{"num_hidden_layers": 15, "num_key_value_heads": 3, "intermediate_size": 384, "positions": "learned", "attn_scale": 0.177, "init": "normal", "init_std_qkv": 0.051, "learning_rate": 0.00452, "lr_mult_o": 2.0, "final_lr_fraction": 0.0, "max_steps": 7663, "dataset": "wikipedia_en"}
Each number is 500 + 25 x the weight over its row's rms, rounded and kept within 0 to 999. Layers, rows and columns count from 0. Numbers have three digits each. The size before them is the row's rms in percent of the matrix's.

# layer 7 MLP up, 384x96, rms 0.132, rows 380-383, columns 48-95
108:499531515516487479527503519524484493515515501491497485470526510552502501501515521504530486552503511492489477506449471489496510422530543502498491
120:514497528503487487515499499495484535457522500538435460516495490492500467501514531487521457526497481529471485491487554503537499502544479515521516
088:507462475491507557535473502546507510539494502503499482511506556552531508514480509518533483464501468501465512516484521511518511491485503487528480
095:512505563498517467471445537524472470502494466459469495498489493496482485508492510489555495533459511515471498546495490458537502515487477518514484
# layer 7 MLP down (transposed), 384x96, rms 0.123, rows 380-383, columns 48-95
094:449502514472515487502506508531499508522496507518497507516496514494547540514496459530502483533481503511456482477491478487522514485511512494473443
129:457458540513522494496525504484497498497463455500509516501437473511520485520524469533485513483464474473544521474532495510523504473519478518492479
093:470507472472462455432508524482538523510500542498483524490501493501532534502503489523486495512501479479557481482521517488508510501455501512478484
094:509505506523512528521535505485454505505505519499543540471500504495526485476477449483503490481507477500505467469482515511476523464504513541535540